From a checkpoint of a small transformer trained on Wikipedia.
Size: 13 layers, width 384, 6 heads of 64 (2 for keys and values), MLP 1280 SwiGLU, vocabulary 8192, 30.6M parameters.
Training: 477M tokens, 3637 steps.
Each number is 50 + 12 x the weight over its row's rms, rounded and kept within 0 to 99. Layers, rows and columns count from 0. The size before them is the row's rms in percent of the matrix's.

# q: layer 8 attention query, 384x384, rms 0.046, rows 20-26,84-89,148-153, columns 256-383
# k: layer 8 attention key, 128x384, rms 0.0456, rows 20-25, columns 256-383
q20 086:53 48 50 61 34 67 50 50 46 73 52 80 48 50 54 30 57 32 39 48 63 49 78 45 60 53 31 42 50 50 58 42 43 36 57 65 63 35 74 57 35 49 65 47 40 42 51 39 47 21 32 45 62 32 33 51 56 51 43 36 56 63 56 61 38 38 44 53 54 55 40 60 43 43 61 52 53 46 39 66 62 55 42 53 68 67 36 42 46 54 64 48 50 60 59 57 42 62 68 40 63 58 78 52 58 35 45 74 63 37 50 48 60 51 56 30 54 66 47 36 60 47 46 62 35 62 47 56
q84 128:47 43 61 45 36 50 46 74 33 51 67 59 29 62 65 48 89 40 54 57 52 42 60 59 45 48 45 42 52 35 55 57 46 67 47 47 42 44 48 34 40 34 47 67 57 39 46 59 41 25 55 51 42 63 38 47 35 47 51 31 50 59 59 53 70 44 47 63 50 53 35 33 36 58 61 49 60 56 46 51 59 45 49 27 39 57 45 56 54 73 51 74 68 61 36 20 51 46 41 48 74 48 63 44 64 43 55 29 76 53 37 59 64 35 51 48 49 59 65 55 34 44 47 57 60 45 72 69
q148 116:44 48 42 59 42 37 54 68 26 51 55 72 32 53 64 45 71 51 52 31 37 36 67 53 51 51 45 20 53 50 54 65 63 53 53 49 39 57 62 40 45 42 45 53 59 48 46 44 63 26 52 55 53 45 37 59 40 39 40 29 53 53 61 48 59 59 42 45 31 60 34 29 18 67 75 37 49 68 45 60 53 45 56 24 50 62 47 47 44 70 43 71 58 56 30 41 64 62 57 59 59 57 68 61 61 56 50 55 52 55 52 57 50 43 58 61 49 52 66 44 22 33 45 66 52 48 67 82
k20 113:50 39 40 46 40 34 24 49 62 74 40 51 57 51 56 43 48 49 75 47 41 45 50 61 50 50 46 68 75 44 63 44 47 38 52 60 59 44 54 53 46 49 63 46 36 45 51 53 60 64 31 66 40 32 36 72 39 58 44 32 66 47 55 68 64 48 39 58 41 79 59 71 40 55 55 63 70 48 42 49 61 61 34 41 29 53 56 50 37 40 54 48 63 52 45 28 34 68 47 46 67 39 46 45 44 59 39 38 70 58 55 36 60 20 49 62 52 77 60 63 66 36 61 51 48 73 47 67
q21 086:61 50 65 56 38 72 30 70 64 57 51 56 35 66 14 32 77 51 48 35 43 61 60 60 51 40 58 69 39 28 49 40 33 65 42 54 55 28 49 44 60 23 51 42 67 65 71 56 67 45 58 33 42 49 57 75 58 59 48 55 68 50 46 43 50 34 40 49 64 51 56 44 52 45 45 37 21 58 42 46 61 48 46 63 63 47 42 57 60 45 61 65 56 53 41 50 64 55 38 33 51 59 60 52 52 58 49 53 53 35 56 45 78 67 50 24 49 31 52 86 58 33 58 47 27 51 41 35
q85 119:64 63 47 61 52 46 43 53 45 68 56 38 49 35 55 37 44 50 32 22 44 54 31 60 44 44 72 39 37 53 48 48 55 42 39 39 48 50 46 41 33 61 62 65 55 54 34 53 56 65 45 54 53 58 58 45 38 46 46 65 55 50 57 51 19 69 35 58 59 33 45 67 47 51 61 55 35 60 38 42 30 67 54 63 56 52 29 38 52 74 54 45 31 53 49 52 72 39 48 47 51 68 53 56 64 66 44 28 50 48 49 50 48 54 51 84 46 38 56 70 46 37 51 61 28 49 38 44
q149 121:61 58 40 37 46 32 45 61 58 55 61 40 52 40 47 37 60 56 30 26 49 64 32 67 35 31 50 51 51 32 54 35 37 70 48 37 35 55 38 41 47 43 59 51 61 50 61 60 64 65 33 51 52 55 48 63 48 61 52 52 66 51 65 46 30 55 29 62 64 36 53 57 52 38 60 59 49 47 41 38 50 62 33 49 54 61 39 54 54 69 52 49 28 40 45 62 62 47 42 48 42 63 47 67 47 45 52 49 32 50 50 42 30 55 69 55 38 32 57 85 51 25 59 50 37 64 43 35
k21 126:61 59 48 30 57 47 50 16 51 61 52 60 42 25 38 30 50 37 62 38 62 53 51 59 46 55 51 43 63 51 47 53 28 27 55 42 56 38 45 29 57 43 32 46 69 32 47 57 55 57 43 49 59 31 53 46 40 63 35 61 73 56 56 65 15 54 45 62 61 63 64 49 30 33 67 41 55 40 42 45 59 39 52 40 62 52 35 35 43 44 54 33 47 74 40 63 24 37 16 62 43 43 51 50 63 59 43 70 43 30 33 56 55 46 74 24 54 46 49 84 41 33 33 57 28 13 42 45
q22 069:36 19 50 41 45 31 61 36 42 58 48 49 57 35 58 60 32 37 28 56 77 60 44 34 45 46 53 46 53 39 61 51 60 69 64 50 37 59 55 38 39 46 67 59 39 35 64 59 50 51 39 47 59 44 77 52 34 39 62 49 53 28 52 27 36 40 44 55 48 46 57 40 39 48 54 45 72 46 55 45 36 53 45 70 41 58 46 66 64 45 42 22 49 50 33 49 47 55 45 46 57 64 39 34 66 62 35 43 60 48 38 60 32 59 42 54 34 38 70 34 41 58 55 88 68 69 60 49
q86 130:41 24 53 49 45 48 54 40 45 63 37 53 67 43 55 35 41 48 59 54 58 65 57 50 44 31 37 71 64 46 63 40 53 51 55 59 56 63 51 65 62 50 55 33 56 38 68 54 55 34 38 43 35 49 60 69 66 67 39 27 52 59 46 46 60 54 46 42 47 56 42 51 60 48 63 46 50 66 53 46 62 60 41 47 42 56 65 54 61 36 52 48 74 56 36 45 52 66 31 47 63 53 35 48 28 50 64 61 49 43 39 43 52 13 45 19 39 74 50 45 54 61 42 42 51 54 61 53
q150 111:52 31 33 38 39 40 59 36 33 66 55 49 64 40 60 58 56 38 61 54 62 80 38 55 36 40 52 66 43 37 65 53 50 43 61 69 60 65 61 63 61 48 54 41 44 35 67 51 44 59 33 42 29 49 68 49 62 74 46 34 46 48 42 56 39 60 65 56 29 42 42 47 47 66 41 37 74 57 66 45 62 61 55 47 55 46 73 57 56 45 49 42 72 59 31 47 53 40 33 48 70 62 33 26 48 28 47 44 51 38 47 47 54 28 45 22 50 55 44 45 49 50 48 32 43 55 53 56
k22 118:37 66 46 28 54 40 51 48 49 64 41 57 58 32 44 62 61 49 51 61 70 61 49 71 52 33 69 50 56 62 70 65 52 45 66 29 79 36 34 55 37 42 37 67 55 34 43 57 62 53 32 51 51 51 65 82 56 48 44 44 45 48 65 49 16 32 66 60 25 41 51 64 38 54 31 47 56 62 48 57 38 28 54 61 55 57 49 45 64 45 49 45 72 33 43 45 48 57 45 40 56 58 49 42 67 48 30 48 46 31 47 55 34 45 64 22 63 52 43 67 63 55 51 42 41 49 61 51
q23 065:36 58 39 45 35 47 62 54 51 53 30 52 38 55 47 51 48 36 46 50 62 39 56 55 50 56 58 45 68 40 51 54 46 51 27 52 76 34 79 47 41 45 59 28 53 43 40 36 73 53 51 58 48 34 38 60 46 44 58 52 65 46 78 42 59 50 54 28 81 41 57 60 38 59 40 60 41 73 53 37 61 53 62 64 70 50 24 65 46 64 53 46 42 55 54 36 60 61 45 43 34 59 43 76 39 42 36 57 44 57 28 54 44 42 56 53 51 55 52 49 34 49 99 64 53 42 57 60
q87 138:62 42 57 37 64 32 66 46 45 56 70 44 57 58 47 50 52 41 52 30 63 32 41 31 57 50 69 61 40 64 30 54 46 42 80 59 66 49 62 51 48 45 25 35 66 60 31 36 35 79 66 44 55 39 50 49 33 57 48 46 38 46 63 38 51 36 48 59 50 59 37 42 37 37 23 58 67 49 67 41 58 60 55 53 82 37 38 70 48 41 78 61 52 50 39 47 70 58 56 60 25 55 50 48 62 68 67 85 52 35 44 51 44 47 50 47 55 36 37 55 41 34 72 61 46 58 56 47
q151 126:46 43 40 43 57 38 52 46 56 64 59 23 59 69 43 52 37 54 67 30 59 40 40 43 50 54 57 48 63 74 48 45 36 51 47 54 62 51 55 37 38 54 28 26 74 50 45 48 53 71 55 45 70 50 47 67 30 54 37 46 45 47 57 41 53 45 33 61 45 57 48 31 37 36 35 65 36 51 66 40 50 43 56 70 69 44 39 74 48 34 70 63 52 45 41 51 83 58 48 54 35 39 54 46 55 70 74 88 49 41 46 45 48 52 40 54 56 36 60 66 32 50 65 69 49 67 48 49
k23 116:58 27 62 47 50 61 45 51 31 54 33 40 58 52 61 36 29 66 49 36 46 39 46 33 36 32 53 52 39 50 59 49 47 45 45 48 60 45 49 31 30 28 40 58 75 52 75 48 41 59 38 57 44 69 33 65 58 41 60 45 54 32 42 52 38 44 81 50 56 32 53 47 37 40 37 54 51 30 63 38 71 55 49 35 65 65 54 72 63 33 55 42 44 62 60 42 51 55 65 43 54 36 44 53 65 47 52 43 44 65 64 63 25 56 31 39 54 55 41 38 56 39 49 39 61 51 47 40
q24 070:67 44 64 38 60 37 41 55 34 37 39 43 25 35 37 28 46 57 38 49 41 69 46 51 54 36 36 45 57 45 50 48 35 23 54 25 49 63 54 41 29 30 49 65 49 50 66 53 45 43 47 49 53 42 47 56 68 46 48 43 49 47 24 58 48 39 58 46 67 59 42 48 80 44 58 65 77 57 59 52 67 61 30 55 25 36 63 49 51 46 40 64 37 47 48 47 23 34 48 35 49 65 59 43 62 28 44 32 44 42 72 38 73 49 56 45 50 40 39 48 46 56 40 65 43 43 59 34
q88 151:66 47 61 45 64 59 65 59 82 50 43 52 45 44 53 57 64 63 53 39 20 89 47 31 51 50 33 47 46 71 66 58 25 48 45 33 48 33 44 58 42 43 52 55 55 43 43 47 43 51 61 70 39 53 65 44 32 54 58 72 55 55 49 45 46 62 60 45 38 54 34 44 59 61 65 41 45 72 38 48 31 57 43 53 35 50 74 54 60 59 60 45 62 50 54 54 65 59 52 70 43 43 72 45 43 33 41 40 45 66 37 61 39 71 65 53 44 32 37 74 39 59 61 50 42 53 51 20
q152 133:74 46 45 40 57 55 54 57 68 48 46 57 32 39 57 52 54 58 36 53 31 67 79 24 56 52 67 41 36 74 78 61 36 50 52 53 42 34 46 47 44 51 57 67 53 44 39 48 65 68 57 72 39 38 57 44 37 52 55 62 44 50 56 42 47 54 59 55 50 70 47 27 60 65 56 33 48 72 48 58 45 36 41 55 36 61 58 38 66 51 48 37 47 48 42 64 70 57 40 67 36 40 63 39 33 47 38 40 33 66 53 47 30 66 63 46 36 33 40 78 44 59 61 64 38 50 35 27
k24 127:81 56 45 37 39 57 46 55 63 55 36 75 42 53 70 44 65 50 33 56 47 51 50 41 33 28 40 61 50 35 31 47 43 60 67 23 52 40 54 57 42 56 40 42 51 63 35 42 46 70 51 59 33 53 57 69 42 60 53 66 49 74 41 45 29 46 44 70 37 49 44 34 66 66 65 28 55 50 48 52 27 40 39 55 35 53 52 39 44 40 53 52 48 45 48 34 42 65 47 48 41 53 60 53 50 69 62 52 48 36 34 52 45 42 44 43 39 58 52 54 51 48 58 23 34 62 63 48
q25 064:54 49 40 65 46 52 52 53 41 69 51 46 56 67 50 44 76 43 68 46 42 53 75 59 35 53 44 58 25 51 47 40 46 50 57 67 56 40 59 46 53 59 50 55 56 37 47 47 62 42 35 50 50 44 53 65 46 67 24 70 47 57 65 52 54 30 49 44 63 46 65 64 42 56 46 43 46 23 72 56 60 56 61 56 65 53 54 61 53 52 63 56 66 40 63 55 74 60 63 39 65 70 68 38 45 49 52 52 47 50 36 61 41 61 47 11 55 70 55 53 53 42 65 49 38 44 47 31
q89 149:54 42 37 47 59 57 40 44 51 64 53 41 56 57 46 42 36 33 51 52 55 43 56 28 52 53 49 36 37 55 41 50 48 28 51 75 66 45 54 32 68 53 53 49 43 49 73 69 37 38 50 57 23 25 78 56 49 80 68 63 32 50 45 47 41 67 48 50 48 56 46 68 48 43 45 46 63 51 29 50 45 76 67 39 61 42 52 53 40 58 35 40 49 60 62 60 54 29 33 52 48 76 53 50 51 48 37 55 35 54 83 45 48 41 67 68 61 55 46 40 40 66 52 64 43 32 68 60
q153 126:36 39 70 48 62 45 34 61 51 52 46 47 37 61 56 52 57 45 43 49 56 48 60 29 42 45 44 44 33 46 36 46 34 34 70 75 69 50 59 39 70 44 58 51 34 40 91 47 26 33 50 51 24 38 59 63 49 70 55 45 47 64 42 58 44 52 44 50 34 62 57 78 46 37 41 56 47 43 44 51 48 79 67 41 63 34 48 66 44 50 44 32 53 52 65 52 46 42 35 50 45 65 50 58 51 37 43 54 43 58 68 41 55 42 56 71 58 59 50 50 39 54 38 67 44 57 52 53
k25 116:70 57 57 49 29 50 54 66 56 57 60 61 49 49 49 52 52 62 56 50 46 41 39 64 46 54 49 50 71 25 23 25 52 53 48 52 46 53 59 26 35 46 47 52 43 51 45 30 31 42 53 55 58 44 62 54 55 46 43 25 24 62 68 52 63 73 42 54 52 51 56 39 74 65 62 58 30 54 52 43 55 40 51 67 59 41 64 57 47 45 40 43 41 49 34 64 46 21 62 49 63 52 53 71 95 37 38 48 55 47 42 60 37 50 52 58 62 40 72 48 55 42 59 46 40 52 46 58
q26 062:55 50 50 50 46 40 57 61 30 62 52 51 37 70 49 52 32 56 43 61 56 65 47 50 66 65 48 24 51 63 59 42 50 59 42 56 61 62 60 44 38 49 63 78 50 44 40 46 64 46 34 52 53 56 60 39 61 63 56 34 56 73 66 58 55 30 57 46 43 45 52 57 31 34 65 54 37 36 38 49 33 34 46 62 65 51 47 61 65 60 57 49 50 50 49 53 37 45 55 75 50 66 66 36 49 37 55 66 58 35 52 50 32 61 61 60 59 53 44 45 67 47 61 62 46 75 31 41